From a checkpoint of a small transformer trained on Wikipedia.
Training: a variant of Adam for these matrices, 6014 steps.
Each number is 500 + 50 x the weight over its row's rms, rounded and kept within 0 to 999. Layers, rows and columns count from 0. Numbers have three digits each. The size before them is the row's rms in percent of the matrix's.

# v: layer 4 attention value, 224x224, rms 0.0221, rows 28-31, columns 0-111
# o: layer 4 attention output (transposed), 224x224, rms 0.053, rows 28-31, columns 0-111
# q: layer 4 attention query, 224x224, rms 0.0392, rows 32-55, columns 0-111
# k: layer 4 attention key, 224x224, rms 0.0354, rows 32-55, columns 0-111
v28 119:501478565381611494520502474525498483542583446454471531454533618495562476475438530540406418515561470473344471466507434450509537480489502481511478517466584552536522479488438494496561517518462497516558454511504514585571487430529436461455522516490462458507439555510509500528571469467558462546497514444519552456485463471489547550552581496576
o28 116:516471557476580439484591504548482499557489515513435504471454476539467512523457510446435457465455482524413639502522506509512483572552475477506491450489550452503524513457504486579505564492514516557555493501461412473550541403565525441445391445524495499499548511492483541536655451472510644515564477470586516472499461459447491477516529513431
v29 117:479485435461481479408570437563550483561377492524498509494496513592540471556487472496470371521411574507534553602480442423514540487402536498552547465439469491487465416454574558536495407532540416592428501458459406472445545442457611612470519525479433485542557539477506561491497526495531461477480478391481521525496560535532454444535573500547
o29 113:597469496525517515483571415576491460611570474487514514616543487503575577504509460559586569488578433496476518543495457505438490513545525429563511492489403642509488556472501515496582493570495516457500569503440565535596517508493444544463572494471547453448502483459454471454451538537477490486431572443455501499477548479458495415488452447405
v30 121:562528504577506556566468523609440548501602531448518530575501524462543545424479499492455442457536445523397503405460542429520595423487470445445409477464478517547542507486518413489564453473589535576593490496631591466506536482491603491491420341449493463417483509465505509469477535449527432527474551502529532567481467437433536584433482510556
o30 106:485516513513542554562519526531406516448523528469477372476520503469540565561500534430556519492513449529458563448562567541614540453506556446432502451475525525513546547477468434541544492530452488536606501540482535524533540438426570449538476426419481483436476542505582555491501503394454424481494475496648523496465494479491517572550493535435
v31 133:548511559490504472583508415506447553456396530562480513407546435520494466489508419513468526473482485538483464569528460489402512576522515456510492414500519419473424577524369428546458442477586464489520446495495486361538535421524559497481499511439410475531544473525530480527437453487594541489428474452536568470456486492510506463538517492487
o31 118:543493492471506513585386454493544567450526454474476476402503548527562400443424524490522526451517598466486509530575442590404460494459581470520465485510432579549498471484498495461590479504510406580484481496576598532454511510528487579528432484478477484526602479576427518575431501579569566565483479413545541438496491466492498456482489462559
q32 073:516388496478488537527608434531503606412516509443515530469552509455469444542415484492460489567511454451418495521437403534545513600510495509511513489580516507478533513541414458550591584472490353555481458469455597491466581499522493416510415489515455544514519443454476431512494499463401557504556487586491489414577504427510556509540549556463
k32 081:492582451401544548455540642399494510497477500514474399396551496489504584518518460412469506489506529540512497552529530424529453418544511531479527499497539517527440472423495526505464473471454503490467568506618468596592509467484520491520525487428465451532545499519480516488523522497517393493503514490486494520506527474467459519462456557531
q33 105:572541538492480575570569527398492502515492536505501532446529465538456537470579408476501424527436470460481555462644621508543457462550534570518479588553400447462458479573448516503341527461445547388515496574500460525525474480484501512460481605467452556502541457524476523512454478489465554498502454426558430490477513507474484516549561472420
k33 093:487580489444480574420509494441482514446543415554466440425618488534529512567470425446500526435527468507497536485554645436566492556536532522478510620433489475489552528486466512502457507550464441507497491530416431548470466577472480468518463366505587473564453478498458548503592524425500497599515452557478497494543436546502498522483569481463
q34 072:532536575472444489505599477436455414413500552460577577444529469497460497410465489527506531589432521449527580555557572578429572511462497484522518606425573510521488460403441516553395481481430448498501438516536470517532479462510464451538553620593508494484536490635478506514536501508421580460501469488540489548588620532515507524535530484436
k34 155:513436465509521432549477514558460516518482537515500497560343465522477421455548509460495499540468496477522519492470379495440466422489410437491537344529495531479545502492523506455522519464547549620540554452508550494511498492562538580480511511548493555321455450471499480525529522604526520385509533462530510548434535436474493444493406576564
q35 193:495443522474427406453478568473412452534494578506599548541486511439521446482483499593504553479511477456509517573501428528544484524467426481532584504464556593427454523489487494539480592451397493565535413440474522448486529555559482486587538523479507399548449571564430537536474583565528538444438561499582577573494560545586503515502455523524
k35 052:443370471460498520512602495476556580517547422500505402535400523538505476520549500425489488557458545489537402457521475454462487505501594411436509423481417445542467526464505439435497431515544425560469529487518541517578509502550457466553460550522475557394415567558517503447483571505532475470483501614526581488489489429508489490474497537629
q36 071:524525542577465483493421480415389681573457509524487528549418600618474431479553473560485439477475466556434490475403464404457526525435498508495471444515543476491542469500507537396486459501578415449519567499446533509510499462488463552601529518502436494512506534512529433525546507561544446479497512436456501486431491481470508465464517562412
k36 061:469506551527521411491519428475442472605510504493529489533580450558562507541400507561495568528542493503545527390517532560440546535463511494550482538517542394517582444463490541449422414493512416496387533560546430472496534449507593575493595517462532545466524530455410468486530439588461496491445568472411582579465584407511534553501530479539
q37 074:521500565473433541457491553473436549379482496520546467449455482508433511389509482479450526514402603482549567594526460543549497478578502499481628510447425422492410493468554492546360521421462567468476452488519475425554436438479450497522520496499422503460534539459446479453534501552510602476537459492505504513530575417518550462606510522496
k37 087:509509554415523499387584513502605427531469488563530493533510480561587550556536426459449558531557448502562369413491508550571628492512396519429507464496442451501497479455583516513532537546524555484483527525520606410495430518454525463436387358547555530420511504477487514534535453510565428511500529470464432459532501630523519569517513456457
q38 150:487459437498435456431484557504468491535442529424565489511429563428490414514506580554497607440504544447522527567481385493502453530513450451537542470523567549472471507455539525539496534503458435590472488457506541462446421605540448493562526536431559414486403544515423517478521570570525513480425505537573542546562560525561487503568414561535
k38 068:557440418483495529517520481542452570457570490506489502518442528506495423385546524456444438506441506487501510436522458498385505485517464504556494460473516500454442464517483521449513489485578467498495488479512598525542551465542500575517463496478449484392395487443535472555489488531514483479477550469526527572445549461559516465458509595554
q39 087:478515470452607519505567449534568452564500459527438461577488601553546471534485590477503469472539436524490488501465520453496489477501445500501514477545448439537479547539495510531581496553547497529530501541421430507476451558463537541445507445600495472568429489501475496400462499458471436531467524542455487481436484417386512625474478464542
k39 141:445613532516507521447478493421541413544441471507445508432553522461463533540463469528505576461513512518486472535567517514537452555532512476422503536484499445550496499437528535520492498566477503462474533556511373488502495551408467440412524524494552516567567490610410568422513476442509474521557486506488459426508480538397541588515457423408
q40 080:541466439575514548612466484583474579451539436518458474469550444608441539519502510492528482483559437519461504382454432442466502418459493472423481385548487501468565527445494492513498487496609479515473517462494465493512510379532444499540533484480499483453463402499504505519541496553527489493471530440431497463445461368517470397526536539487
k40 082:518449607546534519512514472542421456551453452441456507412492510461561407491500475518510548497506532481436630541533456494522566420529492459513502507590489504512532452636511462559498548597538532479562487520389510397479485547407506478524539511537549425525545497480562446538506545539494591424472410480464432524548440489523509446591485476490
q41 095:505467470567584506530455474485505492552516455464492489620544476501459424572480561436484515440554442547423545425492520458496421488539391470467495459591555485491533613468517523478505555506545555617516479502428419519555412510496464548508581535550467457565499479546431490490424566545506436467519587510491496510494487411445473518567523465478
k41 085:418542517563560525472427459495572398544488638519511610470469524414582443532411500496523563452487512489535486571517477449583493524570488481543500544461426448470552516508579492561542529521478531539554475528510502517512500525431409523453514482610483531570509481490417573505535462473543532523545382475477488402535469599489513577520546491499
q42 082:453447448555509510538555449595583450500464463525492532491441457470509461429454484512563389475548515454540463534471542546456487471485485477369453460622466517507548525494494595508515500474460518457534514482515464493403573491514535539479481495560493571508409457466533531498489520483499547397422627515388482525420545376436483544636555475482
k42 079:461517553506509443474502481475543485603344514534502481490571496432456499478496479545504501484475505565520491551466521514559505506503498550561490519525596545547456537513540442542524514496388541472510533485475450525459483526481486499526532533520430612573664566421403536484509461566493502437552479489475513486527446487442507544554560443474
q43 085:443518469504520520455541467573543449519534461527479444587448484518529505598520467471536473561610483534521524569449473476458466442494498487526528382568513495514555494614522549565570403526544434486565482500437518454552599528547513420524555394509509520577420515471469428495462541504526494460429557523432499409444488447451494529515475510553
k43 082:467587605447546467487464542488470489542456460608449493423539477430588516515479431608538460481429487512427561482561496485528558499550438541494396492482443490479601485545533503582442550573393582443560524481507418511419512620458568496424466525522557506543585525545470511537542501493548475475573435481576494409466410576424525502512439488497
q44 080:503484507452520515442455514592410490398486534486476495470474442485464451510596535488465610465448565463510513537477426529439544497444542550538495456571498506513488426447546490458422531481626491516472535475441531441604481573488437446523445551448457461540516542509614563481473466520461476530503459427474457438524442469478500408424452440446
k44 080:457575501519481508469494518549419499530526554451529580570437471525473406505520549392397499518549466553520583496477510581513521467517541560509469563593458578474534481582462532508491496509444588493529466510535560511555467454474490526471594452480494388482458580524539459506471540530498533463505534554436437546490555426472464470498531435421
q45 084:450555510483562503477541451477506443488470456504474501508444512555482500536494486494572449551576507509495548511536635487548416428487473367427553540513485431491589468468389502542553481513550523554522504547433514440511431549537559533483408493530597536505482491526439568459521490456468488430468491471545493496577497478445526570625562433480
k45 068:473542626437544455505441438429544443491476555549464542462515449468563490538408430581518504452547501473415518543531521458512461558540448519579551542522447514481486456527562511532494491490494528432537516490528420503531503571467540504414531528494523488595590506480363523535509421482551484516462459516439427413551441556417485557505475468419
q46 093:491516524499432547413474499566396533459456562410517568482549481489539403571578499542521583481476534435507529535515508544454411483478538557469531519558569490544468539423569462459361528484475539419501534504456522479448556580471463380526545556412521523556491595604496527491543473547545511495526427529564426559546451522474492505554544532465
k46 090:532484535400461460523500462452483443488488599542493514533444548448504491511491526566540439516496477577472461506501470528507506551552468499574478532389462560529474488498497492544494499482419415538487459521500598536562454484441546557444512515568420558453526498526542480447482437499539465420460572602364446529464524614539522430507459458458
q47 088:474519475461561532497451487536443467509427510487461472537410511508562468515574457471541445461575516497496526532465468478440463454417522472491479409554507466538607472570527513473515518536532448485522537524394493464484558515526552556499520472498522541546478429458488388507607513549570521490431529560404447515450497437474542442470503455661
k47 083:560473613526476433476506460461521424469455570537391475517509440414534498464456471563533516444538485555408556529528555471520509520578498579484490516546447552513468557536456514636505477553416521565537567463513435496469448648444534451514509616483497399494614555496450505556549513515549547453527529569517482475500457500373501478480523541446
q48 082:457484583471510438481522460459463476470454561506477471504511504462474424481520452458403440529405533447519554453500398598470589556474534551615479524493576560511481410506458514414452517525501502426507433442553540521495544488451578541521479522562407484565515553502550471505568463493538550497482485598451585478487547557536449412383481479485
k48 084:482527473441443535527538571564513532463495517445475534466541476572375516491583481435446474574529488539545474480499508485501507386505610500438484496592511537532452539419450418518528442460461484630489505508447483532543515483532516563565464479473420441475454533502499529520494549497490564455527552374501587528480507350506492406499531560571
q49 083:485410489556493467496456525527413489472477502463477501436516395431415538477547503437551517514461546456479517421483454543354602460402507528408492542542554485532563494424452515479451432500594565463466479413527467490522542432484412450521517559496466547465497472482516549552499469557516511474481421475439544475490476373548524329536504521535
k49 081:531496507434465468644496428554371552556503538375404556560441502521557370426586499430540534509473500506422536548466439528499538433495554494486510462575452588498398491551475452540473485446535481517589489504431569465544494439468537487507560455485421425438511532453561469502507540527497553451566570483541507617491551373458486458517509489518
q50 082:496499470543498528499530490512509517541526458537471537567419520541518491452478503473589472559577541535521484463493538450553425459537401372427452445513469498505573598505495464504567490473436555621561534603470531477543479566494569542530471531517555577390480465478486530472522514524458522457450553469585481491501497484466527596529486471585
k50 073:430534524503509453395463482510545502506478526583555500498518483461493544508358427575549608449526489528500510593529561527461461650506489506520536490493496535460505467520555501554461494574465556424501492452545428484470434578465521446558508469474503546600560466515445563487405503496498466482526445440478473524519436558479466557535519487402
q51 093:455507455513576511603483417563589517516492483458496549506473540464516428533435528526515406442471452480495485505416566546465487541562441463499431433539535507531414649497541519557532520452489482545500508580537532530466474457561560578525522465506473424485445480377435549481430488423494481565455552526516525448507602449472543591532534460522
k51 089:457465549665482457457404435501579570551459477480463466514485556454441456450442448506530537481533511472470416483546493437560414603493460438580501476466496456503491560482567540537539484566487453488479529587573416576415445558481450453558519558591447484590545502483448534468483439541503529506486498520510548378476509539491469632508540555504
q52 074:513402506542479501646429532473491476393439544528434490448523350554416557489506518504486447572563583497500489525521480551397433531441512567455530564555515541477483558372483532520395414483565479515476488459533438535501442508549511505450482599492471576464495401478536550524447432475478576446565531470421509507505536444484462423564541445405
k52 079:490550522535468426467488480531471461507486556447483567506525426530426458488494521460481454533556417445436566562450503543513525372494477523581513415533470502560540484516483450541461482443510554602567502484468455517519543400474573483515572461526458438550514552493495504471505496548548557442468482451500551538505484376513555440539509426512
q53 069:513541440588538555412558487541591425458517495532454473454506505519450479470467508465525607479583539553542460572469529527586421495575425420470495613512505429472574547491526515432473517516509573580451548531462477361529402537489467459551451568498535515496512556588465563472436512460468506456465472458509489490567495491489588591537479514414
k53 071:498550545515549491465406536503524444592459583597478515491533514476512522572425500517499506406469478450509543495568531516456484530484465483565512516477500501462494499514572536499505529464544549445501437488542500544531484509469453536466526491430544535649545474512535520526397439387488444593482453439442461426476485602512489596572466426448
q54 077:481469497543489483543383491623516526554460516461479543549506451449532501569531506499486488485507503499468550455499398524387552458459585580436462409582575465520518544442522504573483438496464493429549549470528463616476575493484515476554588502568455526532574467369473422534513512519524516502563498573479458525386517391525396415506545551593
k54 076:479387520419489425597510383542499576473569470463519521534484511495556449456589536531521485550492569588485489518427449478486468508541448456451487457550528578532397555534477465526552499579399491481466539513478584520454406511499567445537466471577460503473486524431497509424536493534503583478525559587489624578505496479515514431527524594620
q55 080:501606482488453446516514572621506523480551446552560413468448441498582525459537440505537608493491497476511453644479508554479493547478562499566567485463469466506422445485510545449526613563531415500502528439515492467507424491513417382568500410408603459530487579453442490427487538535456487544507452496503522531523425528517502478540434547391
k55 092:507562482521505547538546513456452543535570474488511479488556503499523500586567517494460442534446488533502465409495503559508507372497473525529506516482526495489491448624499571419462556470538532510550457514512594547461553454610477525473540566475600520473470518516489425472576493528507400545464507525522490430446500463555515401492431519541